Weights of a small GPT-style language model, trained from scratch on English Wikipedia: vocabulary 8192, 1173M tokens.
Each number is 500 + 25 x the weight over its row's rms, rounded and kept within 0 to 999. Layers, rows and columns count from 0. Numbers have three digits each. The size before them is the row's rms in percent of the matrix's.

# down: layer 6 MLP down (transposed), 1344x512, rms 0.0338, rows 1004-1070, columns 448-511
# gate: layer 6 MLP gate, 1344x512, rms 0.0371, rows 1005-1071, columns 448-511
# up: layer 6 MLP up, 1344x512, rms 0.0352, rows 1005-1070, columns 448-511
down1004 092:485499495503508520482514502493510536479508508496458514467508504522437476496487505507495569476492478533480470503527521542492467471519495487465518483485487488512544469508458506471506544498516480
gate1005 104:536453509516456501502492516564517511504504496520527478479513487529536559529547478490531487506514461544514452503497523450498498509522556491528487488509540464499500511512524510510485502493508513
up1005 103:495527555502483450469517507516468489487494484496532497446488496527517475486486511493475510512504477511546497511487515516498482494546507486508490521546467495473505492467507447529491490470472491
down1005 103:533490532514441511485511491518514505503509487498473508499493476500498455460506480515512517503523482514524500534467531470499464475521506516496455476526484492497499446531448481484476545531506503
gate1006 100:486450515511530488503487488545467469537516514498449458498500485493476471507472519448500518462487530486480508535533514514475477487470494501465467472483460536500500521480501516511439469502533470
up1006 097:509450517522442461498516480509502522531487522506480503512494500445480498497508448523465500496494487515507528502538494479495511527564476474493510495533503479507503540511474539468503508479473534
down1006 094:527523541523487493518537497467465537472492523495497496516467504519539518495556487475492533480488486524511545559483485515515550527513498487493541511488501532521487515533531505482501460494493508
gate1007 093:508532523528504507491526557514526478535453458510517505526484495546457477504454500526498477492498494514514512496530468470484499520470555512483529495514529503509516515458497489512475456509516516
up1007 090:510463481469485486500441491434456516453500491502496471486539506537517459516515489487532491480520478532486466470469531521500472518535481521483483520543521551521448532564524495496458508506492499
down1007 090:500482519469511461484493496450492477483504513519505516490522512535484458535522483549496488493505477496496491488501533512511484520483478481469512496494491495481483553505495524465469544437487474
gate1008 105:454481515488541511527475448514467489506528496468493485488501464444497472487489529533482516478516482477483486518461499528503492514484488535528508530481502476550544501481504474508492510484511494
up1008 102:484534487522500473524504484495499529526516509496502502565509454482498448489548470517520505476551514508489522514496427533510502423502480492451511488485480493493430525527488506509439501512536479
down1008 101:484519524449504452497478487478502522516515505444479503508521488530464484494455512498528480541480506482517507465527505490496501457526525510486520513475492487492529509519485540515538528489436455
gate1009 096:518486511495483479525538488515491525501468444471510514473473506448468494498468481534510489487537475487489459499509471477473487493470531513508498548463489493493511467528468506486472527511483462
up1009 097:472500494514504484468486513494517493490493510543480528534469481513492484469486491489490480475540485498531523470494474501498562549480509483487527510503511488540488526486456480477516514516487536
down1009 097:513519526497488449520491529536467452455497507481459482492480496495466484505468511510523507519490507497522465502491478465481505506552491484504490504518464499498542540484523510472475495502532502
gate1010 106:519532541489509509494473476510528467521501521503513477504477492457457467516489460490523501497471487494524520502506504503480518537531473493483542502515513540523532501509462521436540509473492525
up1010 102:460477531493509505545457481487513491511514474520504504490466479508457511523532545523447493503491506505486518523519521513524496509494523454495474509493491524482515490450503506483462503538487507
down1010 099:498520534501536557529467493515493502508523528530506513498482497528442551524494442506558477417505507480478499502500493473503509548473500446524504557467510518504491473511487510537482504500486483
gate1011 102:501519479489517510517531505508510492525510471496495504524504522511483526544498543492520494533506487507510557455507458523520513474519501478497533524472522463504541482478449455540489468460467501
up1011 104:498481538473535448495523574549515510523512518493464443523508482514465514515508495461484491503501487495485514469470512456505465501505507457500511509530500479498483497495504524499503507482479490
down1011 102:472513584451523457502516525507532551496525525525464468491521477542494497495521502525520506492497504499511513543484481483497472507505522559487521494497518512471493503498524506507538525467490525
gate1012 102:516496534562525528480517504488464510443454502467498548500482468491496513505460516463511505488474457513507490493482531534486530546497499493453520476465522473498497524542485511480506489520466540
up1012 100:484537575508499489455507473512503477483516488510511512476519542491510471490510516541514505480485489460495487474505497503540474482485546475531456518534523543478477481504490482497501467517535516
down1012 100:513471465511462465490490487460512500507519491508496494496507494509527472476508559470534455527461508526514514493490480466440488471503456515535456475520506517511504490496501502494527473454507501
gate1013 095:530561496527526506478492505463509456489547515504506494510532483487500517540470528503550497529504505490515495522484493530518508459526502482474485500516480481470563476500478503517474534499470486
up1013 095:509486474500560498508513509496481486485529498521468528484509442523476577510523529496464505490481454501486524486511485463524521542510514563502463489487507516512507466512448474519463525484480533
down1013 096:505515514554499510502507464505536516527534504477510504497511485510528496544489528490499488507473519522492499472482504491528479483498515500480464504512474514484535514485501512481525556461466475
gate1014 107:535481478489510509486475514472496463514459505501559534493476516491471514507516509522452491513487466510472534517497510500480457519464450517524502490504533539521524493504486497450582499511519509
up1014 102:517486482497538529494484483466502534523479491454528533528493521553456500541505485536496494510511519524482541455499495505507520477535524512514528485519478511521446500475480493489522491541526498
down1014 104:518491464519513517459464519471491510527522540524513484552481512495476503521531483485510500514532468489510490500529475512530539428512480550455501498532495496477482487532533500453471485512474494
gate1015 103:503469501508483483496514589557474548502483465521517547498511489480472491533530494503503511503473511508459547500574475503517495473495518522513487477516512508508549492550498463486471511434541540
up1015 102:536495475509495529512527512530486549484522488506465470515496511450520442464498513493487555499483475467458510524455515483486485478522496532462495535486499485510516506483546533536506512501481513
down1015 104:510521509469490438479505538475510471495507488493508521465481456485522511499493501483546477504524475525525459467494496509534494472486485505468519496507497468516533522501526526503507480482503463
gate1016 098:503512505496497482502494535506470532479493522468520505469497533472481478515524548483529500519508509486538517522452511533485474449469499540511476497470462511499471476470516497471481522489476459
up1016 099:469506507473499495479484519543491537490498466475571438475491498501548498466461518504498475518513526493525508534476488525505533504461513493495470550490497491520497514435490489522517533548462472
down1016 100:541515476492503480470463480527485509528482542540478513515504544466497478556477540527504606507522450497479537504503491542471478486462508518517499582520511550489507514461503532511505509489488487
gate1017 098:528532473507540532477485478529550492539490504516544528523538513474494485545474481492509488522513490508471469465460488498532487530491516538493488505489484499510533537499475483469485507527527503
up1017 097:515476519494478539522506511510421481491480517513531528514529497543493502507540522527487516503506526526480479491437488518493486482507506520530483480528487466514487499484508506482482510495464489
down1017 100:472470488527511479508485559517506534523503507502477483515468548525502497510525486496564527495497504481513536541495506453507460496486495502483463514494523524497477483537494503567480511475495502
gate1018 097:457474507482531494516534553506496484462462482500492540509532505556465508507480521487468477517491495525504554474489484535478510515504527527512518485542531493492524512555460425478498486474503498
up1018 096:485501478503507477528493523536489516458477486540493496527506448466469514492529535475511503556501540473507513549527495477470526525521490515550453490483485498457503472499501512542562492509511492
down1018 095:476502485487531512530539509463469484441497511482531458514437499507512520506509500477516573498523513512564494501559497479529497512521494476498502469496476481505476484486475488558536493486514500
gate1019 101:441479505487558489529486528529534525523461497512509531498470480493531491498485536524481493523441488475492508504480442512494451532462532525509525490436547490540483499545458489500526483467490513
up1019 098:511542516475556479509500527457516487492526446476487514467437508517518508484481517488443488476485493505492498454446490495506499504478471503468497469475520503496492508497527486507534521531525514
down1019 100:549502522496493470474524499499514503482383513472504518506501500464492484485536526530519418543501514504445514486475517545509474523506512503466526515508518483512490500505468482519517448501488489
gate1020 092:532476482495442497501527518477490475491485578511508531540521500477494499529466532475506460528443507488533533476536509492470486501540521520507505452486450514452507495544520497456488448489510472
up1020 094:514444490501494502511471477510497523514482513558470473511484515517486481493472487502491500540450466546550495511523479519456486500474501492481526484464489439556466484496481495468480505542488528
down1020 096:549520544551525505501553512482455494460523505491551495558485518468521501529524478518512478522512502524516479497516523478488504495500491474478497518476505512502497506466512506465490517492520467
gate1021 098:545542537483492478505511517524500490505484498478482509490470493486494509510478514525488516540500465523510524506573496501474518528499499496520539538502535483435530480494505528487509524517480511
up1021 102:565533510512470549468506518500489501507508522585478539509508478502556433505553483510478513496532492492463477451491521492502475541494491504500478506522543538478519464482503476500529494520463482
down1021 100:504471470467515505515498513498522491523533498576546533480515487483517486492521504532495453466456455508462519492472538490513514450485466506518499468481559495514489483503469485549521475479452508
gate1022 105:498461493496513553509523542473501525519510476548461479489522498499519512513496507509487508509493489458465524492496518491507492496463478488511535523476480501473564504498476491484559487466536544
up1022 101:512502487531478506476489509500457512495476507512547502521552513478496482456516483510521506502496502502532527502466510491524525522483525520482482486455521524491476500487510486487485519511465495
down1022 100:483483536471490490495535548456540494502481503520454495497490511483465497474494477487487505488493553527498499439497501460496479432526457517459486521495463466467500487523479478483491493503497437
gate1023 106:479518480488532515465538537500497475504496488455497509499510545551485481492526505520510493521491462482543472462430526537539531520499473498519494503496466514509529539522501497469538477505472500
up1023 106:495507515551500525507507533486512510496522527484516459503475495495497476488469505526503491472550500504466504478450520514524510473512452486517476475492474523477514500478535467493450474494534491
down1023 108:497502516512477469540521477477500428476446495471502461488505475507523499500521482523522470496507481510496491532502469512466527495503540524508505498506505512496451517472530528545502469486487478
gate1024 098:504521462510457506489510498471532513500468463529508492523480510509509517500516524523489489519514511474504504512490518503498487513506524473487510483499500529508553513500498471481488514517524502
up1024 098:515505522480472490535496494501528503470496531515512543489502545492503495511527525505507475496487501511524526504534512510504481505495499546552468504521506483477533501465533501496499470449522557
down1024 101:511489522485486473507511499489520494493526509480488518480480511469505492489491530523512525409492512489489447511498496520502502473479494534509499538523546507509486495479486476528479464480510473
gate1025 098:498520513477504495538477507458463470492494526466543539498490492503497477536454506530528516504475484552536490465482529526502493499530531528522484509525486471485495508542507490503496494525476509
up1025 102:473553547496528486477519514513472519465489536477466497521521487505537518493510488523504525503562501494490525536496495523483539522454502482523467492501458463465505479496500526515463529461470490
down1025 099:473521508518480502504502502506515486494422487494512459507535509471502519476526485521502478543484539488520478478532455521502534484482481470470492487497491505476528502527481543546494476490497492
gate1026 102:464496523491534518497504509528511506549468462500470495513543476467521496466497526484482496529513493546504494502548496501476449506507484483505486555513488535502483476541485508466502487489519483
up1026 097:491506489478511536538511452451519481522493503498532485538491485526488545479507523524510505479477482484495568519481517522486511502527533479522524511540516457490491502457497493462495457489528484
down1026 100:479519508464512519524523523538465489548560541434472482501470450501526471492487490485471444496473506502507493504499507530489493501539492497519480504508509493464457466552511494519494478546513505
gate1027 100:516532494512491488491491500521480467528510542483488490509486545537513493477453502529523526512492537532473525505493509512552516507460486491491482477503498458485528542485466559517526495481508483
up1027 099:522475555449500510470494510502468460588479499494507518473452522514513485559488444484521496481510491511486515508465489480514494494456536487461500482504506491521430511470494511494506520548538501
down1027 102:471488459507508526504509519499451475519545473504515493513484518455517519510538566495455528533542475519498454514463553466478508498532477497475551480519497528493520524494500490502472451508487533
gate1028 097:496528487516509509500513486476516482522477503558504541517493548532486501545511512494493503478479517469491444523508564510476474507522522500485516486519460541515483516467486555492436468510468521
up1028 095:510540529490487471501529534523534548510502485493518544538507499537483477504455517460483471468493497501525499547490510493526466470451464507490538459504522532491538482495506541493458513479505506
down1028 095:527511529518507483484461481465484523510579522543501531538538503494478492515496507502481502484463503503510491463506514499513481520478522459531490530459536490496514541512510486484490540518514510
gate1029 099:480475497528498481496513505564489507476466478481541515473501492477512512525506582459561485445544565464554513464486486485518500488515500529524508526510448490474541479532504501508471531451518496
up1029 102:480539496522500469486544522510459505477507562515510513469471498511486538484557438483462508485530525514532493510435509496503474492533555474540544560475474512478482467495520471498533466527515489
down1029 105:478490500485517484524543511503490490464588510452503518473530512527515478443485477476526467467528495523485523488480514509541506476510514515443491471526509509487473527532498486490487520495500544
gate1030 096:497569496463499540491469481477529489503528443499509543492549514549480452432486472503518499540518509500522501544499483536454475467504507505490546493529546519474548510506494509502494519559509517
up1030 097:547506502511519500498436525509506473503466501491516504435560516508525478478503482465486508514514467514491463503478468524519492493512506449474502519502531512477539505495511496487458523521504537
down1030 098:533499484531477482485509499455476535474474551497474508491504499529515529479460483486484429509545519515496475499542483527503515446526499493510521525495495460487501520458487520466498551486566509
gate1031 092:507521504519517499482533525503500529513477496465507493517487509525475472525490521524490497466487521476466512485510511497508514504441549426508511468462441494463504492482474542489475477493506497
up1031 094:497487457488543501509536501473506544498525462473552496442496508511478488483503488495495524516523423497519481492471472487552518456493514540497548555514411546509478496505503481476493485442467533
down1031 098:505508485509517495474527483511487504483459529482495478517476535525522485490497494513528371497470494514477524470482456546505487501454486522508513452487495515485511464488527547544522509492495494
gate1032 098:497468463479500535492546488477527480501459522520478502465471511530472492514512461527522518483468463491487496530545489546514531499514498516453549562491525541505523496532460507520509513540511485
up1032 099:540488521482526482481529483525498512530494525482458513504484497518496497501523497514505514534544468490517494469500503496543519512501517494465491512524492497466501516505503520515508450471481508
down1032 100:488520481490479510536488467478478536493531470477563514519527503558498540552522477512549510536528483507495493516490480531482523455467480523532508498521504478498529503520471482501452505481532552
gate1033 099:487487497527516485524541532479443468511488433464487494520463520490469441474462518514512484524451500501473531489472499492526470480534457502534530504468523442506483480505535528492490482475473521
up1033 100:501549550514485539479463504492516524511495502477457477493485496518487520487502500521493458552477481540525503522527484531472473502499513488505515504536495487482510526497506468512486432500481545
down1033 102:477495446505477484533484509524510540530514500467483513495492488509473463498470550470471389515462506460489488525501479505507496470489474466475513491505475510480475490466507524469466463465491511
gate1034 105:552560516524528500514529514536490536521508503518472538525496526490483493525499493482496519484499518519486524509525482508516496512521483515439523526478534467484497470535525456541481444474488522
up1034 105:464482499491540520509462455509510505491528546467502493500449507534507443484464534501558489443505475488511536456528480458472488484537482460531509495482497502557521505502495527512488499474523537
down1034 108:491498542488544484451491546476498504467460503501529519530497490522505500503492485491480480478479486504468477531484546490483522486522529487498446502559499481499542515488523495490481510515473498
gate1035 099:489523493516489519507511465460557471489526491537506534499521525523475521495494524480496506484507516508551524486512524522477483492495548469495534515493518512501499516483442516461475438505504517
up1035 102:526491488520486506501516499533500479509542542480483493484460495532504518474534466494543488517503462516496472448531543477492481508494545543505527475538510455529510486512472502504453498518506500
down1035 103:498498479493463522474483390483491504505485463532502517477510527513485505465472568477487539505517481489498502576462471520468531474508534525482523499487526501499515501499537516469523531490521500
gate1036 099:537514509450492539544469548455494511509475493528508506493498581501518510564483471518519513453517498528486492505476483501503523465504506474524502515464511495473471492497521512483483532476505467
up1036 100:500487521472485468522522473472515506527505490515501503499477525501484481474498529530497477496521499497513487505490535511490459525552512466508575498576464533528527481508514478451540485467471522
down1036 095:527464523519508542514479539510517496501512467486512481486487519488519482532524485504535453462530502526468523516475496460481504436468457549471509482467540521457496509488519475507498510505456485
gate1037 102:489492518538506493498454497510487495512509524502507498485542530512475515482501535497484512486494494529492448503481486548511522507538474487435504494496486515484486507527483521478465501484493483
up1037 102:503494504468490493504495501503517520531505517510510468481533480539472467487477499542539469515490461525555516445465508475507510509446545515537516459528518493510524525518518463480522502473503529
down1037 103:475521477503512505545481516527508454484529510488493501500518478505503506522522522517505543470495474505524478486520473502525508508529496515508541480509521545496488481513494504463484498472498507
gate1038 092:452454442499537487473443506510524523503410472488512506494506521532500520496512502506498483507539464519448500477462485497500497505502517465532497525504495490518493532508491475497500521495495466
up1038 091:480492509502498525550518513484482502475525494511481507499528504528485495520533468505521469483477521504505490533518517481449507490517538515458518489533494531450530509480511512475534475487470544
down1038 098:496446437503536509554517478508462514437490499490519545483539507478480549498524509519473445480497517522420520491485518510455471493470555524531539500477467492529479570525490475500506505499506477
gate1039 100:471474496486523524495478527463496541523501492534482499477507554515479514532490486519482483526540523487465475495498497461517514528438511514465502530452514488526471524447484495512502523492476489
up1039 101:497506501493498459492451501433508524438532448485514498445496499521482476514515534487489518500553532505491473519470514469520486495479494469499498496537482449504505528503515531497500499487484472
down1039 100:533492482518569496491457512491487540458493499459485503491564514515535498469513476517505490485533529516527474482503477557511481490507507475530461461519474512494555492497479463495518490499477490
gate1040 102:485450554509500488554522497522529545473506483523487491496523485461512523533516534491510509515499480468485513509541491532523479523533520521494502478532545517486532555528522479524508497513458492
up1040 102:491521514495487496519472510536470540492499476481519496487528501477484500552499534485517531497527552495513498458501502506499504448435488514515461464507472474475515500525490530494527522496487522
down1040 102:478475450479526437461509498454501483533445581511505487490532505538491504517477490486524486510506500493494502552464491465476531474544485508506508530523446484506479454502467520463486481484463475
gate1041 099:487499480462523525528489485521547469481485488521468445486502457502515481492538467464457496519468523496495526457555474533483492532482550463525519518527487467517492494499492497468469454477504532
up1041 099:585502483501531489498497505558506519508516504486506485517480547473476499490541504535524501540510537473515503456521525520470536486478526524552542481492488488486491483491524512476505457524528532
down1041 099:526467491513494501457496508519484490542532466486480512518509534504506486508523522481524533535577476467476477482503489468527491492459478532472510467505508528505436503562515495488515467538540487
gate1042 109:482462437514458501541509505466533493470509451476481472480518509489505532495535511528482502499478476473466526500541506493531461487458530494503485525512508470492546522573475471501488472483505495
up1042 108:484531513528528490532523497487536542535485474501495498526495486514547516503479523495475500472511532477558514535466515492480510434471500491487488486510522522482513523509484508505486491494485527
down1042 110:486518518486503468467481494491492467460506413469490523449504484487528469474449489499474433521501470518480504525521512521506498512476475535489499495499465476438505496481508518467479496518492533
gate1043 099:470465487480472438502535496470508470516509507543506507523466552505494459566529525547511481523533486511548552458468470509492498477466500469537517486567481498528478518498489517488492477480514506
up1043 104:540513490503519476501539482533499486477488501496538476505467494487480467510461513458474511504516489521500505542480519508471504465449531526501483516485479515485463506507521496518486505524499520
down1043 103:498489456522510490549507495538526472567439547529493511471524451498451442492500492481503555509500469499449528483476514494481508459502488485482492501506502532469513485506491490464483514475491468
gate1044 099:492515527496467511504509538531517447523505516488483480508560510511477519495488482484511510475537554543500490499453488506500478481534502504493506526466499462518511521533509449502498475514492518
up1044 100:529523496527505481505508498515458482493493478508435551533464466499504532538501512461467542498506496495513494502486477496481504484496554524506522443485478493513498446484489508475476502459482505
down1044 104:506471497486486512521523488516464509479492524530534543467487506496470520517520473471500529528544485488513463501516493492465475500504497508493524509520455494532483500453507508528478520488491497
gate1045 092:511517476482491474506496470466491475504483495477514537530488507578516507477506497479508518479501499500453502482513542478508492495493508457486500486505532457472493541489470495512537486461536498
up1045 095:473556516506485506512486475501512485511475504502529483545510494498474516556480469489508520485541496542499515489506563522483499466476494488527467504512477464501485511456521501508507480506490481
down1045 085:491494532531477528522523521501492470513524550552520526461475502512469520521467470484459523504480458476513469542510482475515475505553525498498515495453497491544491470496523517475453517490483546
gate1046 099:480486472495500538529527479461481525519502482522475494487523491513499466501483507515477495504515476515473499527494467528516523454504501504512527521490467510484527487517492524514495483502512500
up1046 099:453505515477475488524493470482517461508486535504418509532510494510492524527485471501488488472457531521510492531504469509475529483519518499504519526500500566525512493520507529515492476528527476
down1046 100:510520485483482473515516489470494509501447470508504501534488484448515538480478525505473449493515498506474467554525502510496493543502504493523487526514490494475477466515473516494460469495513504
gate1047 106:513468489544542506516501507489496549519495511520517511500471490503524477525508484532522488471524508499537526506478533527562489498496545514523498512509503506502522495497519504495513505446431524
up1047 106:550505473526500504511540499484500502521501481459477503492474510549510520453485498469488526490527517522484494469435513553481535521486536471502493519497480501470513491528475490471466512457548503
down1047 107:465497522500501504486503496487481501476451523500529491503525510518466488483511492499474454504488503496498465521503467484479486512519459518495498507468507498437460512524524463485495492550534478
gate1048 101:492494503483523477474482475498473475470532503532501508524490468519464463535499507552486506489480480526505537494459525495492498476470480489468512470448522478505466501528507507471526474496503461
up1048 103:520510486491470514478511525507527485468491509471484529541489513449501500517496468480544495492509513531497463546537443480535510509501516493487473523518499522484518498484462533479468516535476492
down1048 102:510506494543504548436481520505495498480559503476522461518477504502497471542522474503495491517545483509469480495455469466501549477469442494501491501515505578495454534538491471545535480509474473
gate1049 086:496496463476463520489540486519511472507526504537492498480496527514484508492525494501485421482511507522525499531520496496505522532509497503496510516525503458514525541500477511521510497466469516
up1049 090:481535486468461467474528495479496495501491509528486491501480532446494473513527474487478500489514499507465555550496521439509538527517506471498443525529506477501500506454483518513485527529498481
down1049 092:470482526498470499498498517490515517495494533504511516496487509496490483524484477499492643495466507523499528509467498493523488491491507480507467507490499529504505467465551484473511498532517461
gate1050 106:481513499504517478476505497482519501534545494544503527450477545502537516508491523549511475518479535526554555490500525492510518489519463516506496524477500466496531514506422463459510452501462500
up1050 102:513479501469468493479470499520528492502493495525493498484549496484485519517467482511481484527468492495477522480516492493471488500486513515491475484518474476464509519541501511519447513528509512
down1050 105:498488502535488476504492494475503485490525496515520519454479500472484488508530502519509498487540495517482545516513490505499477499484499518508444496487467461489472505477494478484483540512544524
gate1051 088:517516481551469508542489479461535461502507473505497493494514519495513453446521457464553490489508504484479520525529514487488469489533483510509489462524512534478462499512484478465503481466510483
up1051 093:499516506491521530507502483529520502508491474559496462500557479488493493488509499524461507503495498506513487484484469523504499526555503524477534510475454521488473471493498516524487515510532487
down1051 092:512517523504517459479523524481526547515508498473490518480520506499535524509461487522465552515550523521458501491553522529521527525489533517532529535501517486507476516456527527505520534534461538
gate1052 104:495483457508489525498458469523494481540485515573491462483476486459504501475507517519568480509489485495470478497519519457507468504496472496512474466487476534530510492442501486438433485483522478
up1052 103:476437533485501445512480483524444512475509491461526520527531489546502484476492465543525498521516486545517465504453526513482511448559470525518508509493456525538496565477459494486464515513509533
down1052 105:503500505520481474528505498461497490474517520514493494450483504476524485460531509530492479492511541462517506509524472519491511509488528492494492515484489517469524497463452511439531540487511521
gate1053 096:495510519483469509496513517494455505493477496552474526536506518502505494486523486514551507496489458545498506452523493487502517524506489492489489452521528525515471522490506501500496466536516520
up1053 098:487509547487487526494502469497484504475513535512508498468519528541468479508536471509497499490517548493503485544480492501484516502510449479469486520467490477540464519473467494494517529526487511
down1053 099:491516516495466470535513500495441509533506499467479507497476471498455443471502487506478515504508477467532508563508499517502495471499496509501483453492557526514479486475501544494459509533494480
gate1054 101:525530542499508514503502486486542510486517559500529480463528514469476521500514509499476518499547513499513522498467513525553498476512512467519554541465544507530473502458520502454455510478469482
up1054 101:476520513514504496488445495518537469514478517493515483509478499499516501506501512506495512491497455495517495490501515515512517528518539523461542497461495455521495485482515506486529498520483528
down1054 101:472534481418547507499474458524533480538528516506509542521510477504483474531489510520495526479469515539485461471487474505476510495488486523543513470527470511491440509490499505534488494439476487
gate1055 101:471474501532515491523460503530508545512524505548533472488505461497466452494512481513490489523492489526537515523489533521500476476471484490531517531518456497551521534510507502468470472409487506
up1055 099:508489546509500490528539482540554499498516482553533497470540489469527473500524480472473498501507487484488449485453479526508509488468526481535491464524487495507523501460526505477494489466531501
down1055 105:529492495453488508493548491499502477528481526552509491494508476483475525456492520517516519521472546520518508491511449524474493573469474502513509492506484492478512543482489498490496532504507516
gate1056 093:455460518526512534487510490541483499499485533536503505515516530474533483541469465508502520511460504446494515525506474468513514529458521499563485493476464471506495537491461466524482506522536546
up1056 093:488481493523497486531483508521516489483481481483517528486558459483495522528537485527508510486509503501551492532481537544495487493504532474464508530501552484485480530489493505466451491497525493
down1056 096:472538460459518498530494509448488527509504505503461520514471498513464499509510458527473534503516491530542463498508494514532536488507511512447470542504504504489493530481542493420503530499475529
gate1057 092:529497482533521530527503517514488532531527486484521516506537540511520487494493480522462482530488463441512468494508497510518512506484493510497516485539545465510500497490525536465476477493493534
up1057 096:484511515527481500514493544459527478478495492478518491478486520520478493497493466479516505499478484518519495514519497489537501478545525503526515492483472482530518460524556544515481468449516504
down1057 095:466480525519516483549492497471518486493480543511511481491515473464491515493481517494490448457489516524490503526487510505492479513519510468498480492519461511478496459531501501501510531486499489
gate1058 100:490528486478547515527464544493513483491494513526472458493514494538459456515466524512530537481484502526513503473530442495498491506498526489508516496443541458475518530531517527522546475554495506
up1058 102:519501519512485504489517479539538520526493509465496538477486455493521517514465500494571497504512500471509533495461498509501493470508476500513507438448481462534468509473501479484480493495530499
down1058 103:479540478500435532496552510523523491488483512506542479522498453493502490509554506461508492488499534513505520505482451458494473497448489495495464471485481492533483506517459532536484508494527474
gate1059 090:534520484485540510509473529522477521502543500497496507495503497515504535506526437499541503475559524481486491479467510500506492484511523510493500512506484483512499475493532510461446490481502509
up1059 093:510514456484519487512529494507510518509489474456502500496515511509490447542530510469496492459505495533462532539508479506527487492539475499502500499506519471515488482474499506470523478464484484
down1059 092:488470495502518533454509492507497477487493553530504498496495480549570509471480487469528517518488507479491457481485524486428503504492524506514511492500497505475515500480504484460520532531530520
gate1060 099:506540481523536535506504467507492522542485559494532510489516470517482492528526472490495458472495520507486489517498495495460475525510460514491508484499538468499479509562451528493519531533507522
up1060 102:504476505555525519531498487527485510499558494466520509533507507530520474525498501553512513489508518481439507483466518489520536508506503529449498483510465488483511495556474474562527495489483535
down1060 101:509466532473484529485501560501479483509571490539502454505475453510433489471507499489492532497494527525500486500504495503496473477501520556569496507451472484515508506500546504484518511493504482
gate1061 092:484524488500482491485494541491504533480474498512512499491539523452485501464487471498511494520482520487475481454509500536506524527465524493476557496513516522513492535462485478481513506501499518
up1061 096:508516500464459474503492508488479539494506527534490471520485536513540484518507515488493496496492487552526505491483469524537470496500493537542508474496463519515488502527513532501529527465506467
down1061 097:543530542471506555503509499515510516516453584531516508505503505473484502514526498450494513492457522491537531490464474493456507562506492510525472478514474497490540531498504501542481553523518499
gate1062 102:493491516515469514539521470550462486508498536495457511506509474492497522502533558532500496521460510477507509488482493438459487502542466505510461493506537510523514522486483480492556497499515513
up1062 104:496458434491518483498523568496531489486518528509474532512484468520502490504535502502529506497555501525469508505464518514490480538478470493493497504508512503474488498513487492494535450515490484
down1062 101:493534500479477469507529461500489494473486483451471455504507505477473474475519485487501479507505505515486524503503494537494463534500535486513505523554509500497471519502465517489488487483511492
gate1063 101:532489539463497484484537498483503543470510484498523519485483492489459477492500468524490484492490503554490487468483528496516487520498518528530505513491527551460503533502530508498498502500506522
up1063 099:434490483444499487528518502475543490486497522488545514507510512447501503463502524485516497498523464480524477472491524490535480503503474474519485515456492470460508480473468506515481505479528469
down1063 098:513442507446502512508586515505509520510519521490566474469536469475487482480500497537488444510493501518505513506543505481543468480489487468521509491492518474470512529460482500537479474486542483
gate1064 099:515530516467481507511478464527525462472483522548459465509502536510477476457490507498525489464516480493509509453501441516475500497509513534458564505456501483522480496505465477456493477509502514
up1064 101:458524486488469516476442501511509510469463494533465532538485518459510508522446530491496532483448520506508507498452483493471460485513518484476531482490464497484546520514583501496513539507501453
down1064 100:529473501458529471528540515471493490519554516469498478455501458482522523507526506481484526518514456510467502504498514498524479514486463498472448514501494506507471532505549475578504500500557515
gate1065 095:489476513496549510482476496515518499527501514460502524531495516516527541517506497538499501484521481510523526419489533520532477537471505487482529464516488519483483519525545503503490491489453499
up1065 096:538437456498504501478507502552507477534492436487475476531459535530488470493524523506517504526510545519547463503480511479469514494443490508493517488515503483527536512542541462493474495529481479
down1065 099:465480487532526513496488477512516510499524493485499492500497518527468501519458511490505460493498530467510501488487504494510477498496484523446543537522470493509489475548482486508498481488478514
gate1066 096:496479446507495496512504467493494510572520460518510535502515506484465531502491511505515489500445552512514539468494524511457450531495509499505473528521513498519537529537473493510556488459475487
up1066 096:473501491494474491477501449479523460472504478487464490464439523515488533479501547530505504507510502466506520469458477496498452530507465474482531464501489508513536509494513515511471497493525518
down1066 100:496506472472521461526461466470498488473459535509449505458477463510501507510550506532495513489450537525506488471479497450494471520484547458453488496525490499491462484532476489473461553457507504
gate1067 098:477473455489481515477528493472500459484519468453515488464499509516517450476509504481552472525517505484477504484536496496506449541500518505464471483484479439482480511463493493499501522487513520
up1067 102:517507502525502508526497523486532511483494468507542476577515483463479514545507483486530511475467541543443500503467493511459484490480449494519506504513560498491552492501477477533514434502526509
down1067 105:466510491511514522526486497472503476473464487536525465524511439516518522488482533485492574467480515489507518522535489469494531500491470492470466498521534450509544507524516442461466500492480488
gate1068 100:519497529510480471486501486509505511502522509493469508487492516532488531520535538553470520497521519501477508486508472523495523488483447491524513467503541538489533482495495456520514499483477475
up1068 101:523494505491452521485525511476500444506493516475543462520536559508517494455516495496495502471486467469503492481520480475573498498527485505492491502550484496513498502485495502518526488495507509
down1068 100:493491485494470492453464498474484448476500478482542537529458494489502491472481491458491461534440521481521476510503502508511488467508475515524485535470516504529537486491508547480446500540524521
gate1069 103:478468539488519491484492499496552497493494482508527470519484486526496483496496474496540469531468485491510491537537494493513511510510479481532527480484504516496520508531493483516466508421484501
up1069 102:459493496479472516526531502485504497507512480491495493477507524495478492522506519471445492532465490480531494504501507479513502482432485525512472541515492461494488486506498551507503497486486461
down1069 106:469472468453525530540471502488527521503545491491516500518513486489485480485491530514423520519471500480527516507503489481535505565508475487538535515509493500491500540518488485502515513482484468
gate1070 103:471471487535492486471493472497486518495463556488528489520457509511502504507461461520484496505484492526484473512455509566529519458494463484455499527497524528506499523510485486529476476490483511
up1070 097:551470509510492489536512521521468513503511505472518483520478494530501487466497490516525494457529505531538443480481521546504467494469506468495509509486489550491505451518520519556503509468502506
down1070 098:516539498452447537537499511484510525539515465494509511513541488465508507503533524498494500506527533462522516555502463480533492523520523496527488527525499452502493505485466494493487471466510464
gate1071 102:543523482526507557469431509473544514499493481496502462489496530504547434509512469533499507493489448552475495512453453517491499524482511524483495465478468491480476520484461496443514508498512486